Weights of a small transformer language model.
Size: 13 layers, width 256, 8 heads of 64, MLP 704 SwiGLU, vocabulary 4096, 14.9M parameters.
Architecture: no biases in attention or MLP, untied embeddings, value residuals, skips across layers, capped logits.
Training: 351M tokens, 10706 steps.
Each number is 500 + 50 x the weight over its row's rms, rounded and kept within 0 to 999. Layers, rows and columns count from 0. Numbers have three digits each. The size before them is the row's rms in percent of the matrix's.

# k: layer 6 attention key, 512x256, rms 0.0858, rows 238-255, columns 0-255
# q: layer 6 attention query, 512x256, rms 0.0851, rows 239-255, columns 0-255
# v: layer 6 attention value, 512x256, rms 0.0829, rows 192-201, columns 0-255
# o: layer 6 attention output (transposed), 512x256, rms 0.136, rows 192-200, columns 0-255
k238 106:572527540542462503523597447526477345459512510491403423495535558501514521435490463484550533513473516529528492545494559489422502569469469501553524461494528550504452470622496503374494607386403552541444540539553562484544575588545516550489560433492577438509480474550564504503419520411495540452514453426565468498475401477461405569417517482545529486506550539477463530494480552534518498426574577542388532572467456388532482514546518507577465543486456540509465523604449503516503524490533504540470501487476555552459490388483521408512392567592516483478528612508553564477517476497467496467518508450448563538509446442536470523449459609432495569483530492445476591508543510522534417442469504463469453543555467445420577480469507582521574368538495496557566500470527563501455503498507524
q239 099:488521602522487460467505610579475459546483558523440402480611474567476506536445514542497599466503427422395415349473600496495520495608499497513479588504513565488475544480578621516532515485523409463561476475505518469506576498510475415496481559497465580427496513485446469445452469512480500531391545567536527528521510544444439481519551437478498557538524426489513502408529491504574417475546471562524490511506463432492504549532614506566577539470449493594545468619511493613463557450474585502507461543535508524509495532447526391429505484469549556544621487520437463576540490512412477480458527463466521543551376462495466575480466486500495534539522481556580541561597533455540526500434499513513593549526494489539473460563493503538474524487497526569611459442426491462485488548493572
k239 102:504580527479446500515486486492489421556495412576475390510506508499480488495505574540525460540314496518400405465414522498451485422492539534528578504484581465551415466433485500454532508415469493501536526450474560522533566446510441532520531499541461440463528599574495482517418533485501547543530453536590488470496484484401441518507449471475515500481519473491506521505542434501450464390537524537502480503506493452498596510522486493482482491448400570606511479667584437599418443451556509484506475499446484517515539453463476439441486515472558409481664535518438508503530480477476510505559493518428406528546493522606498554500376551459529553507542478522500507453555547469506366451505429492545506541484431398563575463521535522545543553504518547510490556416441570423467585502459526
q240 097:542494450549546470466547471529550511570476482428514697535586514529534551476491539556385547432558450506521532600528484486514487428553516497562472576485523546455503520480544477488523512505508511435517525411458524484461503485478437506502458552471410483491471528434539505519505464450450466635492493528478440458622502464561553505548498514486482523450482421536533452540543482568502588509516470581513519447576549497435526549556489444406531452463539532618528437601530488520528498370553451390463428478511515514556498548566587453459568477512539464444478568541484502490570509483484586600405456599497467532458486462462471615411468547491451479535490519527544421515475478455540585490505519494512447388519582558604526392526538527536479417552470520524498533464512560501575390489525538
k240 104:465515418516558498462408571526530476535519502565540517541525580503527522473466595543462518516598402507570522504469504468501556461544471476476482470503519508437499533392564527528443499520518500431599461425427492447534451496472464368441427603512421477464544473456421531501509438368448523643473538639483393522476480484468489468593516435516518473410570512568494504566463524445527493454441464549516488401525428457472544477557470499398544495543546512539517453517470457445520524444521537441436528526549521508570507574465581447477542547507544466451491445492485454435547532513482488542537458506461514412503480519571538570487491511576572523464420478563443480571475426507437548488581460485474398447461566526559397384450543540472445535557492505511423482482492522478615484402515459
q241 091:568465450497598446419493491547511521519516508529582530539486560457447520439488607453511502426508460382553543525556462451581435510409549483534492507436572470532527448531483448543570521490589406499555482637514462530430485398435428509463454475506568498449438442549481582442494445444522469451460504567504488526476588505477455469417493543474449476453512578447467491556538545466445493462506474443474543450464584474468489484507442373408502518506466389516549558568491464442420374535453487505525544579471521522486483575536466505530453615496503495524580466498453434505536487517434411436486443432464534436488490395451465561578488483464528472385529432569477529515572524450469551468482480423514512489477570474449522505521538456470417557538529502511436594467505555505504518624414526
k241 101:575452546446538563494470559483472524577495506560519535480521458563497500498512490502477553487505432516593462562555471482461590550468446538424534469487607431567428533479481562494423445460533404519554374495476494457455537520461542506548513528553531461458487505504448458495495539513574464625512511562406437514403508503471481558405476458598563523458471498532475517447418469386521526470508533479489517454502541558460502531584499537464531535455494580568551440384524515427449554569466501507556578505486440437529468516491502478546529461490485545505515323488484591435464432472393420466572552466419534490494502528531520491498571431467522500446491568500426549418514475516506434573543439482405449434432547558557555578413550509530523558455495457501477474395441476608506587566535499
q242 097:451442485471472447508440515522487403451527508468471415491489465616532502526476493551513448465580517566511481519616525473459560473397585543502529507428472485501465434520402542507405486465470503482462496489428550437497499552485502483540485473441465457445455423441448491421463510488478437495516453537510499503464506489515486538518589549447563526500514430500522529456473469457430403462524456571478470445447511418581523454515616573475471477501479397510475491423468460566495441547510484466537587545503432568467521504375504545654450488417454491476616425437364567482498598513501429555541481406506504492436500521494432522479475441484523452493480567415602487478515525543442475496350507550468629524518466527499507548573535512512508396501440414430448438473479471507430447479558512
k242 117:460521461519529459480504391481495452400465466557444510514503505470602502532484473513438509454513607550592447383513491442403503447512536505568499553485537466544545428577484471383548530524530538443577566550486648552491438623584490429513459437475504565482493535475550578480521491461528508497503551466527496543443524486515480438582503468478606467512417545457486538514490483556488489477575547450392452432507440427586541420525491506521478520515495345564483488503529490584542520491537455474423490496491526596496561443399610468526454464517397439550550467571532558403550511551545601470473475504547508476447476500467521483519522605530568511418560450523532488509513456490503472443383486563460475500519406453486527465459514599577464407533518486513504550481535478563486483506485511
q243 104:574421585504446445507510537482571535458560578507510512526574620563481528486454494464587547479458561538417492499521527491475521456603523533459505523470515514547494464479426611351546494490587516500463444511586459446436483529501528509509483495531474517470471465483533453580418565536493596445419484524514561559498510520491448475506527498366513475492529488482535539467477467510451465468513439493425542610433530541550566406448583491450413552472409483544439556528459507434553481565494575479506438562487475544441595522516502475521536465549516545489575535499474522482491538520501462420475596375458474519540515566543355477560476445474578465522495511409547506544534451449533493426538562415443486637470438582451539511489493454433482547484547480483458545552544559543390506599532506
k243 104:511468536516423456442515536568498585535476550507582568492522444557502556474479487485506443517468538526296504470527588555552465457592476480531534487390452569606440475488453496429526482608519481434443488551542447530565492481477407545528533484539497476504501531571556391517472502542468569465487437439501465561554518502446473506449560540388590436425431490488508540465472465462449515537521421491407530553418527495546532473453490477476482576492505486608480541529580488486508480580556520476514478492462402497487542508477454475455526429560492499558627448561410532557470577488491446373444556383462493456505491504544433457560468519458471444532587544457513519493580543441428494430457457463525517518527499491433542523510534484392542503438547507529533478405434552510591442524497555
q244 102:540505491493500503505541501471659604445431440550506562540598499460515496450491532545354466499504518563515524529485423391532536484418479503446414488539556562494446581452537464436504557480487517456469553566564494530505477475573495520507561463463474504526479570463592488542538506547527517564441463479504554500495497424538481554429460530504510487509409520502598490508453535550538605497546472475519541456427472489522491549466413497419466418467460485477502508456519484494555509564543364428459447422494561553383577467529591516448525509532478480437481533538535450462578501473476536521427456413452532496558495591561428402506535546434448531597588424529495472411525371469467564426509527520526397438586561544537556423484485530527495506509503520454505484561573480558482480481422411
k244 113:550460513488436438470430630545579575482490530533569591510432535482510526539509531526425446564586459432481555465543500490499499414500495499475504451558528574473478552443499391480448464631542477478543436526495455558445396537506484496498594446543499523501507403421465436418496410477496572558529560547545508473471525449515526508528547509423524476488394466481579498454444450432494497508565440513521606456490505551528428472535506500376451461532567491501502496509510524427484472531506462431457513530548531497538561501461518479446568529608498453462476382558460485533558571455523476493422454545563526468558549570459474421479565407521435460533457468500445442500488432397435585556579413517576507406520583547499506526489538396517468455520533518531484488503402514426576479518491399
q245 096:536461421475487417364428473502620578449426493501398479587549518431442433445512484527476504585459468417558482446510516552485493416572544485459508583546487589461516536513582519484499587525559389509532499527461408493564488493531463521442513516552494589507592509500493471534509521524494545498495492548512480433569464459493504441501337534600510488476486440445527511393564506502580566511497570502455498480510486560478493607514463364466511521544491493561562484527494510515528478483574521415532464511518493498489502581461526547470533565452475435486603486468482536577534467544536557505543515448386489438557573499532424492570506482461564443591518446539545399588567535422511518460500502504503549447561554441487582404487550574484450540526558533532589551535454505418459518487489468
k245 099:563428456462470549375466401490426600492495492466532458486497442597469450508507497584433533455493392429564494438500476512432561434515530515505539544451526486519475524503553502502538445495446402526531477517473493467462467447532453438478502458551478573501431581447460544493496374475524568462497480555495451495509539420453407495563526490505534448463470452485506529503453443454416603447565548443457625499451575540513486519462399462466573466503450507591519467554516427477511469452542564465459501468622580462525511449427476561519619474517547437504456412532533521477602444507435457506594514515453455531570545414504588450558533505399465384459539431463456480478443500503470456406470486492517570483523545517557564454486571549552470467491497499532557582471399435488495465487457434
q246 095:454598508569452497381406389394566505485564544505548492587441470518500472525475472391494510533409487458427588456411488535521447484575494479497592539485465477528493451507502520430566559495657457461500485431517546491481499459418534479507428508519607498530503456538587591446435464490453574446456550540495437523490542567565466530551601499423485475547501544527550546535493461532506587491534515585452503474554544548520536522502379434456471544403561548492487466533477456479448561499498544553516506550490429625505510525576423490413514531483528559505379560399542459457492453534505475494463562480474493544476568504536444496505472583571486442485514528536452473559523440489491610568538462440531414496474436563486485527544544481435457518517555479557458546536551446505452514605493510
k246 099:451611422519578499466534466461446514545516494506444366518566481434575560395543409433520507487489527528543570513447491469517523442514475453462563537535475392477465502472535542527556535397482410505527576500513447520550506396446481493496453595486547403515544448571456491596511615544503483378546459568414497561528576510521482578535513485471457467494527521528459494517489502494467559498460435558455542580489454518482480571563554494508526478537580562485536496536498542435543597527458496518439543402459393495498511491554487443522522466488586538488417439404550562572436521392564498443548558423469510418461441424513381543435495494531467482462485455496460497470487453580441532489558565418517463469433532522534503482550549617413509501524511528495497485469468440506524496421492598
q247 101:419529457511472464390514449477402600451617544509473409467445542543544578526482479547489540482464547432601582467539622534464502523585557498465521444539515483557605527588528505490502462489437498380499504435464494542481498537506463472538404476526447469556562463484543486577383450461603464404437518460594516467599495475457452425495543487536605479413558473424505537492527470454456460527471455525424503505450581520550463399538551594531535461472501491470525486570458534551572499525494543456548550455507544551435592464454459428526458483416581528545556511454436466492497574494536400451554493508592528491492468484476502415550581484448494523492565569422428492424577505504487518452512523387445499527485484538438482495543581503517529492513535566491471486517511490462488433447469558
k247 105:451512492478512490442561369522439578489439617446504566640460439604507553532576524505432557535447538469539505476545527477466520498555444599553466499497533487612499438632517460453465485464416511498492490412538485470470482525462571493493514616570514572574527550476606454498500438464554476556537515481588422461464503441559456554409535498454512470516465492463452572479510488428536521506549456530452428492496610432566528543539456444585485450511565504576541466486589451523564500508482493473391489511497549584448543402448474566517518564491567443495555532580514512488602473502516520457463513504606465521537427519549517546490559496486579469497465611408401465499526537460490423464524485540468486479513513421478499488499534460441469450489480585581535539479540567532483474395499477
q248 096:488446478497602485606625606464472473501457414557587531585418429494478426544559424521420474420509445448478482514533569483478444520489486372528492510503500441478553521500449509545580445529447576531491506549490443505486527532494443434527513540525458500436521535538521511566561521517409457515384471599542508553563601443474462457420550478521508433543551567532428448560501527472606432471541460465494469534516510449489523535433493541494550561552476450493509571571502492482437396475450545484508446585416555491533424602544496504517515583502526451457471513525469453542505422533516526423579364470564508513436451407487571570479469580491590486513493444564485531579510505407469541436497558513521486556499550499431482498523448391541450503528451582458494540491565426478508497492549465
k248 094:553394546536448536538469579441531541471594469563563631441448561612562485504581522497475552513431476526468460506517566556464490516509451460539523558534520511482468416486526488515349469488478599575538402475464521504459561509521618506580579543519435511388580481483499547499549562429456492606508545497449497467471482511492492523515575553516438538543471532561517454550554483402583495450509526501573474509433471451505533439517532547469554457439472567548497528506529528557404486494508614474488516545546435389620360454493507553446471434495474458474525465428526514507504425594517499514519432585438512469517516570517531537473457451504516494505425539500465592507536586509568537503496431500534440549544475574512526530451530356514504498462441433537413481507491476524492525522488570
q249 093:564492520489497485566550513517536512410532515427552502463502477508492490537521431545479478507532479533581446500444513506537549505527526398561407472546527496451441593530572634464535621518456452522554502492506536506506517566551491493493539495421475559519399580421570471472508482550564507517396477472534515493514572521497478491520549568485509467548534423569432513387406527521519536482559481464493525589454494448565463479502534481457489500493474471477566607522508458550548468469559480445479427529441616564406579494453547449445521631517508521527542539521584478473539503459487528459485498477436481444451402540524387491545541481412499496575521529513563507625501444401468590478423538506552488478554558494477598397511464424438422433495492469520516423595530422531474411460400450
k249 104:559474507517452431476417526537509500389501481546535498450545555458545524555535555558418441590570559517428447482487579545401438379526519473481494460498595495575382487431545481475489490514370464445520500534527456562525515556550537483432561456484511504507526505499535446499527489492530564487495499475480514488436598482435413543552546576461521481474479497570533583445431507442432505476441544470389525504494521478560477441504554537422445543531484532602567529558525456497510484478513507399397497532523556520550521441393556521375442536572508434416549436559529561512571504507492591479557454512478488527497523585543596532483542473469479451550448462479452503515521482495447435560504402576527470437514485469495586416490513562493465458477603394561504496541431423465571429502485414
q250 104:490539469487540509471529372547400522554478508432467550478385476531430564509474433605444498539527472477547384538517598456455522521525529437580434498518433391468485452493515500593478506451466536568466549467471433537486501473451509454458474533492493441462452535531575519542530483448529469546514439475581490420615481470497466518448550506509536547516522463496483471532441547497476494458353538523475581456577447423453472482445433568528493539544453487515471521483512546575598439412449594475523563488394461499520464478447479469593491492451585518588483431526522524447468511538461460517494483575491470492435517484490567540508513523422454475480446518531545601500501599476565500637587431429477471459487477608559362490438489430564474536481468539446424473465564437562520437476479536
k250 112:572513473528493513498564426483509431564536471402466574477548539518382560508553485485394499503503504523479465547483515479485432458448544462654547565546506478496442413493531535513434602442458506523536468499476544491579501445516503526511451567501488518528363531506462605496501471489549506569473487543534568476507522552540605570614444517540556545535532427555452442559484480583454539534442528534575506411575358441461407487505531439481504576422534552498487519378511511520516564381477505458478465476459545550480514523438557439472484466462556546574435490491521496508493517580481537543392455576573446536499505539567534579464509497514536442520473591534471574522489508528630552497485500482499442390466507476577424513484467483529464470500434410528491511526608515518560460434550514
q251 099:585486537475467494528476540475511361525570523470524486444466433550464482548446520402534480573494456474430504583525512592554508543580484476538532454535410456553519373582426436466450508417472521472449495528531463503467615504446526552524489442537585447485472525518479524462475558391461415488552463519457448562407464565464542567582505571442590545547465579516434537476496586440496491449526535433522526593496449448484454439505439401525424531487561488507458544431450561478456513473438568584556510529493434488459437498446518458473457512455538535540426444440526495519510490443527475443562524492426521547439531439451528554448503461535424470470468494539432517503463491524384453589523520578569522527558446458480459611474392502512482477475448438585553512613467457512593492542533488
k251 105:508505550513559521573567526429471455515497479515394447448501495497525426488454463501525514449508630540532566612415431399535480608445457485463502500547536406464563584528538487495456467471440460471489489603452449443541619482558542521613489395487513484418449489620504451496509562484507458420507452485471514505549387508489528534426400478562630549529553469516554514500564520518378547474524566555572430495517490504428515434532527531615502563427514518475516540461468522478549523506449509525567513468447427569428456477552538521499443464437491509470416483464554566500525480503519409563552540488407558494422450517463535519456485500504417439543495506512499508432471415574530420549526560489394559488516461505513538586527384576505524493478475480458513502528551474552459559525518513
q252 104:554420500490559488491582498549485448570485509425513588407518560555455521467449533453588487541531520499481574582618413467547553494506487457539481473430390527509488503528486415478410443609447559528483509556410463482539516482457428507562465476420560463474454536521443542568550586482517466537587484534408404424493374530550585551510510531518545533483477467506519526573523505404524526536476494489550510442527540495397490492535450455520511488569569514521464455449450631507532446489501492464552500544518492451601469530614504541618454466558483443468510517507479547504473440578496513549484506570442472611404492495516467620502497439503474473393454540500440478477438508492523517522474444571545577448550466546488483568464373513562536469488393473488492537563492496494517524540602518
k252 106:544446465515482503541436516526510407493526527511508542434461515514535487452381570436561470491590469518586528558571427538454506556506478527507415440436505444402549486565528499463386455540537561394506532579386399433538471498516497492513456454468518478429470546565465500504538488424497464487593526513467481542522474544484479516636452429570550473448577583459489455578495528482469403570446510558475501382570460457426547404430523550512523537476463482550427481450347515455482524545449487462554491470518431521510403546528566446500508446516474483461456458423500499468481533581509437485477494524477480433514500499481544540484471569537540506412473501611481540540457416504478438515504451418426602474529489537463442607451417461516469490574485465441469488482510536508490548510623427
q253 104:480470532548529415445387436450580499606486469506488511596521561524404461405504552507521539525508465472410554456619554483470495539504512537493574641538437513470428491531460532462509484527645556503498409484445498483484518516468490519518455503499543502451502485451514534574566560467473511495432511564444423444496450525439521441498525509508541547469379421503530547549586493506545407511508511576461579523477509528495550558445433507472534529533564504597518512473599591563593497451484582499568473431537412374540456465561494523448439447450593487554485494519426483525453414591548512506467452423403483530444523512529466567418477470490464393437474496479471498450484502500583555488535445462504497518572500589552468536527427498506429493461466551416492530462509448573444470540546548
k253 110:540501476573472587439445441578486428566532498460470532571487435585496523464492482438554509488439439487562555485526553515398480507474553539524551556402490464550492549576460510349505499478545557486530536483467535517503514490500490520546424510461479502515483571488490573551471452421478497467523536479504455518576543489426437456579439435445570427466424527494472429591543548521485448499620458534456595460556511448453557455547426489477549612477557495637538563507548530454521509432422578502495505506481455489490473497552578445389558379545578509547508535479449512477512431457497582518528513516385535400554560353535545478481487507541485322459561538493500471465465537495561412492516476454497569500552523493487537555500469512474535453528500511506533529437444528587504449467480559
q254 102:307456544456474497458545497459471548476464450610504466562462454568487520459480529432473453428500498521426553516433475489483468523513489475452514522475473447485516532514560440532491392536503514496573476427507468530432525511479438542419508518577498468625497526500496479601561496552493479491512508509492490430516504449587430521366477418595425540567568482509558441502476573511454399505471467512505538491543482466511434441534475506496528475541472494422547524522553482421505441490560528573510529552489432478532513546521393508557509397471462499564390491475363563574524553426534508515483519509494449516531488499497509429574538444509476570477518504569510386511580545462519519576615561461433532518450531562512490546576546492538564521558487622524489602437466508439450530410585597
k254 106:470558530474495507457589476483520517464469564514518534591584491508543504405494497488516521484492532556494521536450538590504504476492613532491585609460392484512558453505453475544456535490436631495538523526604593455478451497451454482459466510442493477533493510558569522517479530591429464569503405501576564526533504489547515542448544489549404492662468524487425465596568551534476428528543496463568482506447546442508520517497529526580466455530535513452497549492437535503491580453485454525490489475588549458494492478505427447454462579572576495520440556410524461552488535544495454506436481467445509551606449490448438472527421618501482516526518405565551595484446624505453523361463633535456458530444513491555504503544453483557521527569456577554443489433538498491508571562515544
q255 103:544459493441509416468517580493533511507488484590527437539546475606475475424488494526531416475549563509438553431515479419524451523496466554426578460540526582526523634493501488454545490447540502483560515454544555504479539503553527482481562463535497500461533493517427450412478508444438586581481538563573470499509602423460391495407505469459622489486462600516523610522537519512434539438494518485548444510470451526436547411465549510424447532420560607413501499519488518508558546579477487486524492475527606546430526539473492516399477481533397520475513524437416498579579517479540498436543482374515473551585494517532459493465497408508516508578563494513461437435513535456471391441539512594510548501526418510510444546546451502535506568528508516584480538597470550498431506520595420
k255 103:530400591508560420563538569545578690457502399583580472549447483561507452516488505550526448477449522489488552501488453516545565507513502476429507459565492579519503528491499455511456323361542577495510429505536512559498481508530539562473475454575409525385536432496469483438550470485509587615528461562475534543463443495570488489430593417508461522521466554426533555536579498502518506486448547477541435543409530488452529440441515527440559434472503546507486525446485550508495516507467525520570501443505456537401543493512464568470529524499494492492515465456445468497540539415477554471414528420543447461527515607549513482538441472545445545494497440432524408439480477456529471536518567419553578521519518539549472514538547471472515594486507640509504527462420478514432550512472443
v192 100:470486507505484535542454483493447514536408531563565561459521523502435438482515517501548607519477518604573443463496524471392439476535535527514476438482538451600459522511533540546551575623551471465536426463564499507447507508453535476494487585486495378590497582493459481496538511437494496485541483389490462455444526407535583532390516493564576572480502405539488487486533428539504481580562477449480497368586516499499457504456446470579541500482527495467485584397519457492490453465403598517501550491451539425520516518450470492536464531479504533535544473467592546486497577570496504561445441592428471564540530490401452498485510440584475564543507535538555497527412591477510574332515503532469475492491540576503510495460492562494486465484447470610449487427522561396514529517466602
o192 100:505501510438565491463539506437484477475510504513515480588480423518392463500541472573462501512491500466454548536526479391532511427452533588516476609482552438543596486568409474422389431371583507557489544481456473544520425464588546525592441406433535558463481445513541553560492510504482533504518527501440394523472504581420451469470500417530406387469422521509480472513443504362556449435493518547556534541543492487425488474462446457414516490537555456403546492551405516446483571458513539502484445510472543539510526397531497457473519494514577503511521497533451545515514451547446465480513492485604540518499491588574477539472435478540551484426520609489521503510423457503537546548442500508606558511455508530529473502572521512459571552486504529463464536416566397556505550527528359
v193 101:539523470470487527422499456536448523431543604434427526365522518440523459483442490534544504488502539447425537545502529503457392480586545433487466446439512605507493521457537514467593525450465479525464523494506568446474454502480506602447513436495568502485418453493464529519556571589514495470533553511474476528560455485531483497564528435491487508517481470503444531516470439592493503514490550434413498560407442459495446484503420448487536508497443576494381473521421516527427528402458598484473617449571432449521411477510500504550490501465486554392510506471552444503476558597467443514557506570404453569557463403451542543549443415525492512507432497405482471444483407567498540450506558409515532592505469548577503475490471593519606474503422494500444579435381417511527479547488492
o193 104:449489534487531508532486466402568520468574470577529464519455522532400541507519476521453486568497515494494531472553477492433558495560521514492561497589577475448519499482547442516449477463543587487555481580478476471409578537506453427609599389488564412475530404481527470411495518501529565500425511515498490437440583498524449561471445517521506503437472495606403566443451487443534426389499467487475565578500493515470434464503577575487545430408450494428491521467484424477509540550520354498502484567573464530500526492427513513479563548583510536532529464511424607477597553419470436518407485404522484531415384529539535500557504550445474510496521568480486525474596506415534480531512416501478549523461482579491436540465572415430479563488502586526516492524523498460458496588406495
v194 104:533505462476507518447496562486524515472481480487518521421426459479499511545493591462406536497495424477464435533477548465603454410543491527544453519436467492473450512463533441508462496597422450493515510487413521391443525392506460510450474518471448498604473522568499550453435440502511473481582536514427515455505524520492519479602462479495479498516489557453594467472464496531600523672447469490523520514525495551469562486542519430496509500557523502568469370499527585516494451479585580488507499550494525486612527512432472594538546377485507458512426507528528430529480512432613450529480496582431500520416579445558431600574504512491499488565483448599555516580475539472546500598554485511438533507504519475484459497443451402538347583511496452534397495478507433474599523549463446
o194 105:437471495468552501494469544537472536524536490449558495487562446555560493499484436549502528511586528574484528461501535391426576501517541617519511430544454540507470413496484557448546572480440487498500404522493577517616533544559457505479458519510544520417475561534510558535488494479544539472446568515565439509438521481468462441508550473471454463589474575561451575531562497537522504316511528499440449522405542487459615476539488496494471614452529518468516571458575436486542559539438546485564500430485491548472522494569452441442484526443526526547491533388502547447465528562531562540460545465413488442642486596527570523402511494510616477443469595412475515548469440539474558561501461428443444483468545515467552429485491546490457450441495522572542591487585580511474448437542485
v195 099:492499551567447512595557482536498511517497418506504456439523551490468552559489377494439523461501523536378421472435575407472499455377544443491543536437457510558500592500542562499473496481533560513518550483552544518467531500432592495543494589554486465530568495492494485466532504573512468426362444530486510489499461621475445482551494563470575540505537473569519473540381471416533425461482480479532486441492500461526490568520569600496460480395463468440488496506495424531507563507514451552549468469520452477440563513562534434591494471548509561502521547549428546607518490459430417546424495412585580450454504513539526466499489472448488532527545532438503499472574395456437604523477517545524444517494526485550472403608578504499614415494452503408549548463510520529514489514481623
o195 107:497518438461542554487612490589509508460414526462578512550497480463557460495503533404576548517444477483552532451546371587547462617476405516501471456527542483461506586458489463494573473520491501469450409483473496580507400493600484547485520429508449546500490505503496397498584502458481546500517467526506568521500406467514493474488437460492598533450562559423545491452490535570474569654471531479522519431517477550542504521521538479510555392535424475519486567437459509464562447513484490470441472500530568445473489520446552569499499554521440440436544508609579505511490485449444534443584480465529433461525564410484477499525568499491484573570532424534555431505532558626375433386533577520518567520595510449580437471521490489487492517513565441528442439571507502475510466439429464
v196 095:440513472487502493547450541521415446545487515608618529566513563581549460521532556505558568494398530515590500410541486538483431634633504476476556399566513532516576459516459525536585571599568533475564464478536542490493535533509451445534500539492568494411501488492452473547514551430559492609537487423487493442478588379448498433388528489488564552492543429582500502445410460550457497563502452544528493429510448527511444536526423432548525483397555416500482483498509499492506480508459492541481390512497545512480474546469492484518465513468502515455531488475514510462509565574483515511486529516468437565515478546402425571438495473554584537550538558440573473552525538438419434461485594555545482496538534465487483529447440540475471475504411509603518519471523543408448579442488607
o196 101:455512452472554456472503529467441492437490462547417588534435377470438472457532438538462508517493494481413430531521524411531433426434569525433536614483516492574515551604488460488483466542511461585545533576466476517513422417460531491537541460539519585581482405520490562529516478550531473492539548510473526496510512493474504485482466403563368505458440470480524509555484410350561499473535482477553550585468586500431472524497383531441507454508516486453547455502458497409435523435558549561546504541523483487597495391464453551574547488459456472491480480535517420451504425475444481442494442502555455522546518570587502484521397477520502506463523582473440496476463454404614510570401453520538518578456464457444562559516473523533555534487584404505481422425506413520492545511537459
v197 113:477512490506504540490471496533495445485517525522470526476556498496469478449501440486567448486486562345487494489559506444481598473490532462451586483433549510515540461513470485558468580454549515421472524464498498528558440541483468536538499416461594492438441498471538530555590531573607478459531540552363511550412505622471479454499540538464473488518530601565494522494432527458489348551534506466402534496551459493481511518441482498420515499518472474515492427505456381538514489524556461501488481569523420572451399481545470546549543533541468458396500461494531628478438578541401485453395453448422502411450420471459506448521464659523521494496501484474561455528455496530496533504461464482536523586530496449517416453511612475532441469517430546399546506418505388563489440549495472
o197 117:524482592449464462543494470487501459451515485609481557548503445515546528534449505488538500527440491487538529469445475540439534573535455445476463445596455487504474629482549572443446542543480532577511519508576471481487507591587497478490549468540388460451518502473490460469527434495470483539488530539598501451543494415519524543471375427532554498405563437508476590550511563496484554484460486493594500507499543464512454580510495518530521458572458518561491557455542510538423497429491531504516493434518602451457469616511572474411452470511493575541537508485477414506517433480485493440537460589464468462536478437571504422701545556513435544444574493472451449530558596449562526511471488432548549444529509481549556477453502547491478454598539509592403526574509466393563367474448532
v198 107:520540449484495445465478486478443506447507502516490516616517476545460451506476504470550524557535515427562538488525501557440613571523629583401544553573518534505521529534483472572542537521538467438456399407514506427565402491512392464501476470517516521470476467541498492594469559411570597496467472404484507519449582534413484521436492505527444470463525500519523492471532456558455509531446571490397534416526551570501531537462527445485592492508581519483590521607561531532629448522511469505542429455548443546524450543521550496504500551499515515484529480494558609577487574596522457515429573487486489427556561512448473507462512603464508434461512431544497433559477453441456416370503607520452525477574486524482604440361483471499524512482518463562521499559479471489522458472436444
o198 109:475505542533507534507479503523486487518468448510559520572561476484433546483535444618443498501503507515474452577474576348525548487489533463514515511451450536508537433551445557536402500559521464504485568547380489448466500520615549535536433525509470467548535526505495485484469509531492469476540553523500466479501541452495489478527513557551448508532488510531532529517456577482600542483534510572610506494542479499417543477515422401540429536609553481434581406453524378506380569468487557540509558523421481493509486499610443535519498501417579505520439526468438413506399448478584415458511408600495479482530470509607546448541495620566508527434470482548455523582536466552600577523494548495577511446467474392436559478498444541516508519605564453482353516523522540514482526492547490
v199 102:468463520501563452538474490521493498456472537518521503483436542408525404453526442505527591543436553511451484459484469527475511545556465429437518543577471463468595530545496546501559479537509527547597576460501496502576522525528532440516580492557434617454649503463511484563568593465435519541432437436475398466464458522513594535558598456530446451506556512508495530516480510515486493361597488536465425473557450449482508491509525397510492487597582511411574497548429515543546392520408533461472612539491528571532532543505484456337468510591586547480526553457539561502522501584491470392572508566597494506603450483430551471559506448577475460487515464421470508451536502549529404436488483487516571540492477478489470479456518517493483504565519451540503540528515521466455584477481497
o199 105:607580484476509517525459447464528428473535540514440463492572516411361417494478500419572476631565514408582511455520618557522506513441577542511575547479581537567466530497456512493520499549505482474495553540425457421473468535445513484557496586518497431570595491528447427477438467530527478449509488569516491524483592501528583454463495544513506497448391487545412443464502483466516431441539532520547504524545468560399484509486494531568540457513452420562477425448533505515498548500517479536512465513559423542485403432483542604539498623467498356482422468510427501606499508573478490553568513506417461498552457490461499413441471557545471432483551434580532450458464458460559544427481477512480530472562437497476584502503504536531555519426526566528542446502393503472510589497484533
v200 116:554490497466534429496483491564434495511542489350544392488555465470486419473592467491582486537606502494490503483593501494483412487575621458528489436476588460507485559523491520501469573432436505563458486446536457538398419573523536508420492450442493497474580429452498539566503442517552542526437433508539526528536501380524366499365570527535459411486548546532452532564513504563433574443575573523507531479403552543495507568505524481457489492541556492515441521502504509606448477475577447469507505519447527463523511510483478444543460502508532493453546496546516478549491481443410493489582530448511505550506496538450392484492520426486508475653428452503507512485466451380412472529434488435510505453442498543495516443462462491457609452588456484583488434567456488568492448524528548
o200 116:426485446502491575470452511442476546473507527568381512443435600434460518433527535589530477484422513534453505498508460543491495493594498490464517528558586573459567413512529469442534426428553418474545517648459455468448604528445505437482532501519470477501441557464496546501435595380507546474533563636532518491492503468590480469606537490443442443447533475587481554540506471591522464549445464491560550452574431462406444468488513514457484449439402502460430485550470446533467502535455514519429522567470564515504541521522508520490503501489501603510539530470479531460486513525452462599517416483608601556422478464519598520557533481510459472530488526540505518509506490467553498341500469451530526550482454569574434577489513472506476469507469437515545483460441448424570581554517577
v201 096:466516522511453486453485492402497472505433553454509533518505451539509425483447419414502436458548487384540531592481409489475606473502474487450552407414558381516540483490550444545432498466494498502548552530524425430588521494516476471499470393529450587486521543529554516535509442505473464485539588506430517537463466526482506462535515463557437472496519416479452482515504564555501438473484488477390442493560524467511487443420495450513527539538426521518509459555461365447541456501549516509454534553510512678459370511471460510504573539551452466429537485463547581508455490525508535503502572544422486421527432599528501507492457683499540539468487460556551499506499515522497479432533422455481527601516452536479470422529533465495408486483512450490575545517553401500546355461427475